config = dict(
    n_layer=23,
    d_model=192,
    n_head=6,
    n_kv_head=6,
    head_dim=32,
    d_mlp=768,
    vocab_size=6480,
    activation='tanh_gelu',
    norm='layernorm',
    norm_place='pre',
    norm_eps=1e-05,
    positions='learned',
    qk_norm=False,
    attn_scale=0.177,
    bias='all',
    tie_embeddings=True,
    parallel_block=False,
    init='normal',
    init_std_qkv=0.0298,
    init_std_o=0.0298,
    init_std_up=0.0298,
    init_std_down=0.0149,
    optimizer='soap_variant',
    lr=0.00495,
    lr_mult_up=1.03,
    beta1=0.95,
    beta2=0.95,
    lr_head=0.0146,
    warmup_steps=200,
    schedule='wsd',
    decay_fraction=0.638,
    decay_shape='linear',
    final_lr_fraction=0.02,
    batch_tokens=131072,
    seq_len=256,
    doc_mask=True,
    train_tokens=420900000,
    steps=3212,
    dataset='wikipedia_en',
)
Each number is 500 + 40 x the weight over its row's rms, rounded and kept within 0 to 999. Layers, rows and columns count from 0. Numbers have three digits each. The size before them is the row's rms in percent of the matrix's.

# v: layer 14 attention value, 192x192, rms 0.178, rows 144-159, columns 0-191
# o: layer 14 attention output (transposed), 192x192, rms 0.158, rows 144-159, columns 0-191
# q: layer 14 attention query, 192x192, rms 0.148, rows 160, columns 0-191
v144 095:505485521398483482442470542547509530467498447491493465475559502558536492552569518557431452501506543396496507546509504443477587575506534522480470548492507484497502419446556524501450564549542532475472459493491463444492445477556552535446455441549539457581544475474551483567475504453428540535476521473466532532428485502468516491483469509505498488562458472494447517435472527524541505540475530554509512534405479480475437525536521485432472554498534443460456518498536439463478434477400505497491481473457462530470500488580491485485455520508488532544444499517475502522519533603474464512
o144 088:486533546533522503502490459473434490563531554544464519538462476468496509441414509432527511511432429551489515446459531546458449498531502520501559410516520520549556502471462448457499501504497463487557487464554555523475537447450441520552551495463431485467490531522449464537573538554515437470538494556611502507558494466457556472447536515481530485437458516538578473579460437517465519529497474506577452467506551545507517402493503482509542506472493520516482436466482538539499543540507507485453574506539526502486509538426531480567534458498531463444471494469473466541457554445552547530
v145 095:490468427391538498493504460533575478466497458450543529553516569501442516479537507504507513482510514537494473488428468535476550589459492539522512528560497543556541496475508496490560488492525483479530452502535481574543509524486482536532489551624555552513468551518529506525454559512500493474474494506498526531481496454494513462453543436482522466473555451480533447483438581517472497504469558500425501480523435446457523430564503407515445421563556508500501548528501469526529498485585515493584560530445434501506474481518456476542508549502509438455526518530472543528452502530541606543
o145 087:507574529527436524541405502536476561531514526557463466501499454504497481507422494470572440516498548467545485550565498487510505494521487441449504519376522532486437472548500507514422524448519512523539518464517511466504500508574494489430451476473445429508498508508498554525569471491471499565574492515472492481538540553572522452502470502517469560497491546512453542453529472492501455505535511484546497528441545476481481556485491588550564611466489439511545431427494543456493498518437482528448422468488562484518492520499548501490545502486444501550508491473492374525499468563487463472
v146 091:463438482517496424477476471462497474515496468484504527516461507450495555517516486469543506491504472492458447538450528479444541453521493520540543505508485511467551593485463476484517488443493513535516479400471553477510465408525539533530464525536510458461500474473459437521521461543496456498521484584484512440586457503546575510463483515480451445460535458537547534529506448532539492478562497480536558503495561491550468438480452467449557497500514467511463491538500520377510492551482562545506456517485562491534588494587526518458473485581431548485464534544454515584638516522473475475
o146 085:561495495523494556527503569509513472505492522550500502513488507485523453534481493498488506553506478519525567494506426556522542498551511453485442477511542475504511407473540529542501494559494484521467532550468437487472550584608498452545542467517525549531490528539523498526495621558455591495502512509473510585553523591434496554520526535447524533529466539508536464512535535503436450568476516498525530470554539482448550517443524487556511512446488529533553506540531481613515414427523440505524551457488461546447460431444476472490571504454495491529552480449509492517437498488553530522
v147 094:595435506540448569520517534507489545504514554481436472552517521441501498546484490521474483438469459427501535480553481580488474475452497491513500537542438417436486505547403417493522439562496487480483498505531513514503533542479483475442454484520524426424492504506521428508570519516427488504439548519527466520541540470582488466441530500440540415458474467456498548525489518493516475528516456474529469555488492521483475449513579463457541483445539548446421506583449519551546494482465601503505519531474506445576470418507541450516504494487557470513509471476471463456480470514491504496
o147 089:449511507495503483502465481518504497491566473496522548444528419528475545487513502441521466518519515534486468483509543452491455504482533495479549470466549530555492452514575499524434526461507575489525484510357514566498543520522529501534498548525556459542504440497469584472477444494513527510508361486467541533490459501463552552478516457436458521507547507508500478476483505465491557473429582500492524411514521478534480475550412472511475470554446427455637530467538411503461551482505439486503528471523558514482510531519452471468486512495490550421482558445535555526470543514521508490
v148 089:531502500588514511542526498467535572514536558503556432549536485578511568554516478553499471500514498537449539507526468445492515510549515448477469509468472459423514416474508536499523529547508444529519483488443460562544595483443494590512522484539518496524508502447579515503501479506554489512498490478531543487527509443399489514460570474451456497508479470523578499518469492553465429486493508422460493539565490412493470487473453511495523495518462513449556527508472402418494488504548520514501482449458497441448421505543525487556505512461456472499543433578489470510465524391536482458
o148 081:492517551438472474448511531550493483489514474478448514492500448424479479457441501394532463460524482474562434512443534463473502503464450497496512469567484531567491589476526475519527536440579474434496492505479564481522452543512516524403482445476480483408571548601451549500517464524565503497501506482471441485406551512550494468505513497526508585546517497469445509471468485494484517529457447490508433425450490555529498525512548477533431510522531494541540504449517561583537481485516471518551495485520532576505494512532480492459475502454539517507422588485484478463525488580474563508
v149 093:496612516492502524527520468455532544465488520470474526426502479520496538500436548508496525533542618486437544491455542412518554478448539552453524490501539487490502533508461485484518418471518465487505471523446523506483528504473468538539444454467505498482418559518457491564478505547451473525512449544393510538521493514482572439494502477492533457512481518504535529577530494433433551524510547533512572494461485423448445420494514505551475483548593506428496489535490575508488539495494527497520467546419475489511471436583476513466535529443526473498501517471459521499602468460565476477
o149 083:513456483508514485501472465563559478505479504589509462557522465537447534455500478449477519527471454514546521511531476479447492522503492482496458553509481496472489499521546469525544493547560473567542503424549454497515528473539514467452463470561472473568488495510581518416555485494529495526484572482582483471508499543436456497503543496479490530519514505512423522431471505540548436460439396471443489484527596597573518518533453472506526480478423441468538467526487411459567418538573475488525517392492509491457511537474504479527487472497489505417539584516519488505457477561518531520
v150 093:586500507528462519504519518502589556535554517507426612500592534526514488490513436476520456538502506444513492515525518491455488461559491531533463451456480526464409477512476481534455528492523529559479531481509489515513514552509532485550510507589440559482478520540537457484548634470521506461480460432545508566461540518484398514502473543426530465523495521459451589545520536533510507540507419512498508451500462540517448528421491463533534497505539496544539504459471523559505509493531445463508532512543500458499448448534457493441480492515603476491453520438494499538526494405549501494
o150 084:431463464529542506527465476482486452537452465513524406501454468498483493477478494555490593431468484491501547472462513490519461460425508451461519551521560529521547556529438448516499511510554515474561408528467516481508519442537512465429519470501553457521500529500507560500453297451456489492483494558419502481512471556490556517506520448492514526480488467507518503459434486482436511437528530521452497534467521483408513437504510553472508502483475464515503547534562492485486478492504468511522488482526524515451564586549505502513502438480488518529538498521528612479408475533506517535
v151 091:463480427494534503497448513555530530534372500559554448488524557491512484494513500540508455529493467460520503509524520537473512519593571515535506518458560475576580477498502447477570483460506492512538482489486511501479489485477518535517453541411506553475446514465526401506543513491503496429533519475489498444514450527576481515474475519538425515549516510460497473477454428514483475504558471464512570467485548541402534566512472491455494504545508454444505528536542510502544485389490462582496489564491490545496573430484490555422440482575515545478465477482477449519465548414508500508
o151 086:486563475538480503433520443477479501522527457536459584594524476476562479541513478516493536444433447475511539417515436477441517497402432491456476446576468507501521497495503633471440507502474515552528486445491418532548512546572492441475564465542493490484556457500457558514482508484536536529470489571554477560526503472474495500518512478504535495481452458530571479538546546529440523568513492549518440525562454486540501541509490476504513512488511498537514501514514461537449497498427565409513468450484562487539467556497498471503544475455505458441514441493412510525473495565456472490
v152 097:397456506495417528510461508477504505498485482496435470539416493477481473488528440561556484478434516473497444543564478458417444465512504540513535507533528502550512500521455517410508462528497417492435486481491484544459531487384485516538437532464533485515518520503526515482536501532451527511530534461514525501486432512522514422486515510491500470499497531423546535468434496439488539536467556502505506441435551456444464539470503540520507563535493496532543455443574468506512487492524524585560444435547477523505489472529431558608472460518494445606530546517545483493465509495516462430
o152 092:555514475495531496518531504521484498509476587491540506510521426514526500475422517461473525519550496525493509504447519512534544517448558473466529533470542512464564519476542481585457577459467485546544538492522535520571463526577434492490512480569495503484480484485476503531518541445531493481478477568501507525526515471493388559438477416456492626529474461575537428521567475563588528594541497548475522557478472553489492450513513427529480495443567539450559498513441531494515486517528519488441490524515491449509533530502524421443513533481463577532477474551434572491528474512506527509
v153 095:479499485516502507517515408425460483513429458500483478520502482548528499403486539523491514551558521470470548502536550438463498440485523450478522554443453493515508505456563533510505507511497505488581503545531501436489492492425468462523477531476507495530493521439453514438457489467480505532523610472472446471506508516618561488538520464485488477547554521524493468504466515564528486529456417432468457457593499511442484479538560482579517476560517538539522422527487516517572572484528509412503451547496571532469600499553512509536529501462468509499529466496500553464559527460569542458
o153 083:538546490495508496461494515542513531458478582593565506476456551464508559535480452483427545474471498521545499548486481489499495481516515519564478472535571471512545577469493547466546508480553482551445467434460488524501509558589549512443481497482489516541520511539524474442521502581538473506535419513460533570489503543425426525533468551503492484509492480485518503504570556487515475489531529536485566559448494438591486519559528556466525549474519458523501523457506484540483500507481592456481597417451442485455407507425539456528465530526460488475503538579515442478447486507483475548
v154 090:441503501493422561522450475463478420548482509504509541518526501521485496495528465472518510412579532478437523536490431481521461538452493535493500504543585501487519495496515465508481473441603493467481523499585548460525601507497490452539539506486402515528520474604519462435543524565492543506542489492472500506609509506497478464517508473466470503518476521417523513466522468432532504506526498451494457476465485578518521570520476494478505467516538399489496461468534436470457502485524487493517493443549447597432483466532526558575508487513452509480514557591517459460584529516498479538
o154 086:520448460437555500510550561541463552449564510487484442465471438537550486494446538556518499487470454501552497482472527494466532481570499471530465526505381496510439453523447553470540561491427522519469471499449515550532418433528466556464456527535532490474513531405468518479498471515534464508495531457441447495422453498543514538487505478482483499429535497496523464530454578600512440523472468511484549513487554418460503459470507479558538479511468562507540513492456505564537571485465532492433489509442500352555508523454497493496474487484500460511467444455495505507510460522535478463
v155 093:516508444453537523500479515517582525513534544497477491568517537525555558507516575434497466533482451493538541468526561505506475459480517447469509475459437518547512553472493465479539432492484606501471406556526440501491489478484442438460532527491567510470567522475517488485508488482464480512509510429544576510624448508514553452491504474528597531510459469558541445562513575456590526462550470505484482509481446534471513501502471503507495512420458485545484528525517522460480453542439520511538438436488424536475586456523534466499546541478395461474504538506488472520520474472503502451
o155 089:490490501503489511528495498560487512525480441449509511454471472496456525510453441534472486438495508488487454479511472471532525488510491489503476475537608525464485437520540574474437533537488418585513496476477536427459555465489564465469462528507455535519468466493499461498527535456490542474508431577508496495473486507479469514517488466534393426481546546444406543451469452554448482571503614484589516523522539462550403429482551529523483529553502508492485433503473441533523452469560537522510537517536515452491476506502532525489483400491513561560523482559482509495566578471480452542
v156 093:504538489487501469558473503554440483516534463477567491546474451540496449555506577501476485489464489457482478539465526537475530486454460492497470552515512534493482513524499483498525485517516470477493568510516519475576499515513439528475540504522494437515513526588464488505474511492517514544478594484500520493515587608439476490550503540541543429573539479463499486501512455489556488554405487502530531483448490504530547495486570504486510456535447506429504602512405561478482508560512490496481581431529513568470517497357475475442471517498472541444540480501488398558446560550456497448
o156 087:500476530517457532420542465497512510501513512525435501477586512474498500473440419465506468464542558599444528479565408482464500538530557498485466414536510465534482512492502492516505495492536519454477406479460480490490513458497610503592391490543494496505477555446506513553511493502520487500474427527501436554506425490560496523506502524473432505441448521477530500565533497458533462394559478474523405487560428469504530500500456498506519515486547521497525484521503457481505452440479483442527486512515486428524497528590483579474538558512489448500467537486502563498534495439559488521
v157 091:529511556447514504444445463507551587521562439417545475529486473519447470425563519575490507557539506489518481514560487488475465525469415516535517476486558460507486541489495489461464517584448479473486566533455525482487486482488444524522505494549479540542498524570534560554477418514537481455483485512486517513473470409516454455562511417463542522520511510498515512575507494441479583481466561518505406552534531489547520488494396462480500423385517517542570586549476496502510493504483488478489499520517493503440461530520514504525501461584514532528475459465510477501522445563448463488
o157 084:497515448542489473521518496503501482429495562497396435449460511508470523511468469444458517465501573493410558515435561508517544485434569516467570528512480575449489482570538532549510537468525490560554458525544481427541476472503523507515478551416512509476524479473567436473499516435445516526517490531552534470514535529440555499492567555488517484494456544512476482496458545549527494525529423455504484465505511505468461459501562560465520536595458427452509386470551580459505552441530438573491473495469438545527526472469485505518529506486482463511479502503447542529495509489523545554
v158 096:451516418542510509514524473497497451518483515468497555457461491557492518528488480511537541440447499459551506532565442490487452586525506543522438530545578550479549533496561439497573484512545514478530497480490488469529566519637505447502444512549458495514532410534464503540434472485489518462528562469497527563542493489501535542463542474572526484493513455433507527459482427567515499489489493501472476578554547474505454428536584534490469486430522450506473556459546496557492490500499519557478538532475370522495507543523561549435519459507486521529499511450495516538432459497491483447
o158 086:525517526489420499487507497527485608540548452499484492481521525448531436434523460524501467530582486539464602455487482507531518489507493487507611449422501509495511508503474537469514532467412565538511560481518452474519468518414431535518540503516539442517512517474508493463504456507472495526521476555486550467414488556524468526507474539464510520381487558576445509506483548483466495608528469563449548488477448546461513587501437466499514512541547506460531471537486544465517555511476561455503524488561547449514521482479560479528483480577494447489528488479489509489474542521419439529
v159 091:478582528508470489536437510493485546515483505504447537556518521446441462541497506497533485546567605485441520478506472488408481565490539482516555529491494507499492499512513497501544534547493570499510435537529497548466512487462553481493541506383460495505586522587445470495423452518441522485498498469504501570569488459494474448480441483503480395546493499446478420454467429565511492472461442535563423541498532455538476537447447480531520513538547488502555468475494536468588466509555454464462556482537519496509448508446426487535504476484477440476501516455455520472500466567512519548
o159 090:486469427460561540466529502492566447502552560477556457461485502499474514452504514563473496450457465497566472540497520540466467451513544545570451546502504542568491503489496524507420500518529475416474509421480545465548573526517448561530435527569479515483497445495576463525524522384497489530523485470564471440448553467448571533491538533508514536483530526533548523536496609472492467507490471492518542464433529550427471505549552540479506468463481504475454506518483518463481618461463540449522493480505468401480442497562554464446460487480530532496518522533526538508530469500509481463
q160 108:476511497574489494448449525450537556462502519540523541485522536528498457524546538491462524548524545448537502548497576462419462533451485503470536469488539514459465480431536478534427490477559487526509491468455497439600489491463538487527471450421490498539542467482487545527502539487534486490465438554498506439495493505462497536520565549477464473439461573453513518496462478433456513447494456535549409487464449475451504431472511425571538551515521548506528509480481465435551494418512516460495524572529541551501559444498560546511617521401594509474484500497513482505541522518509538508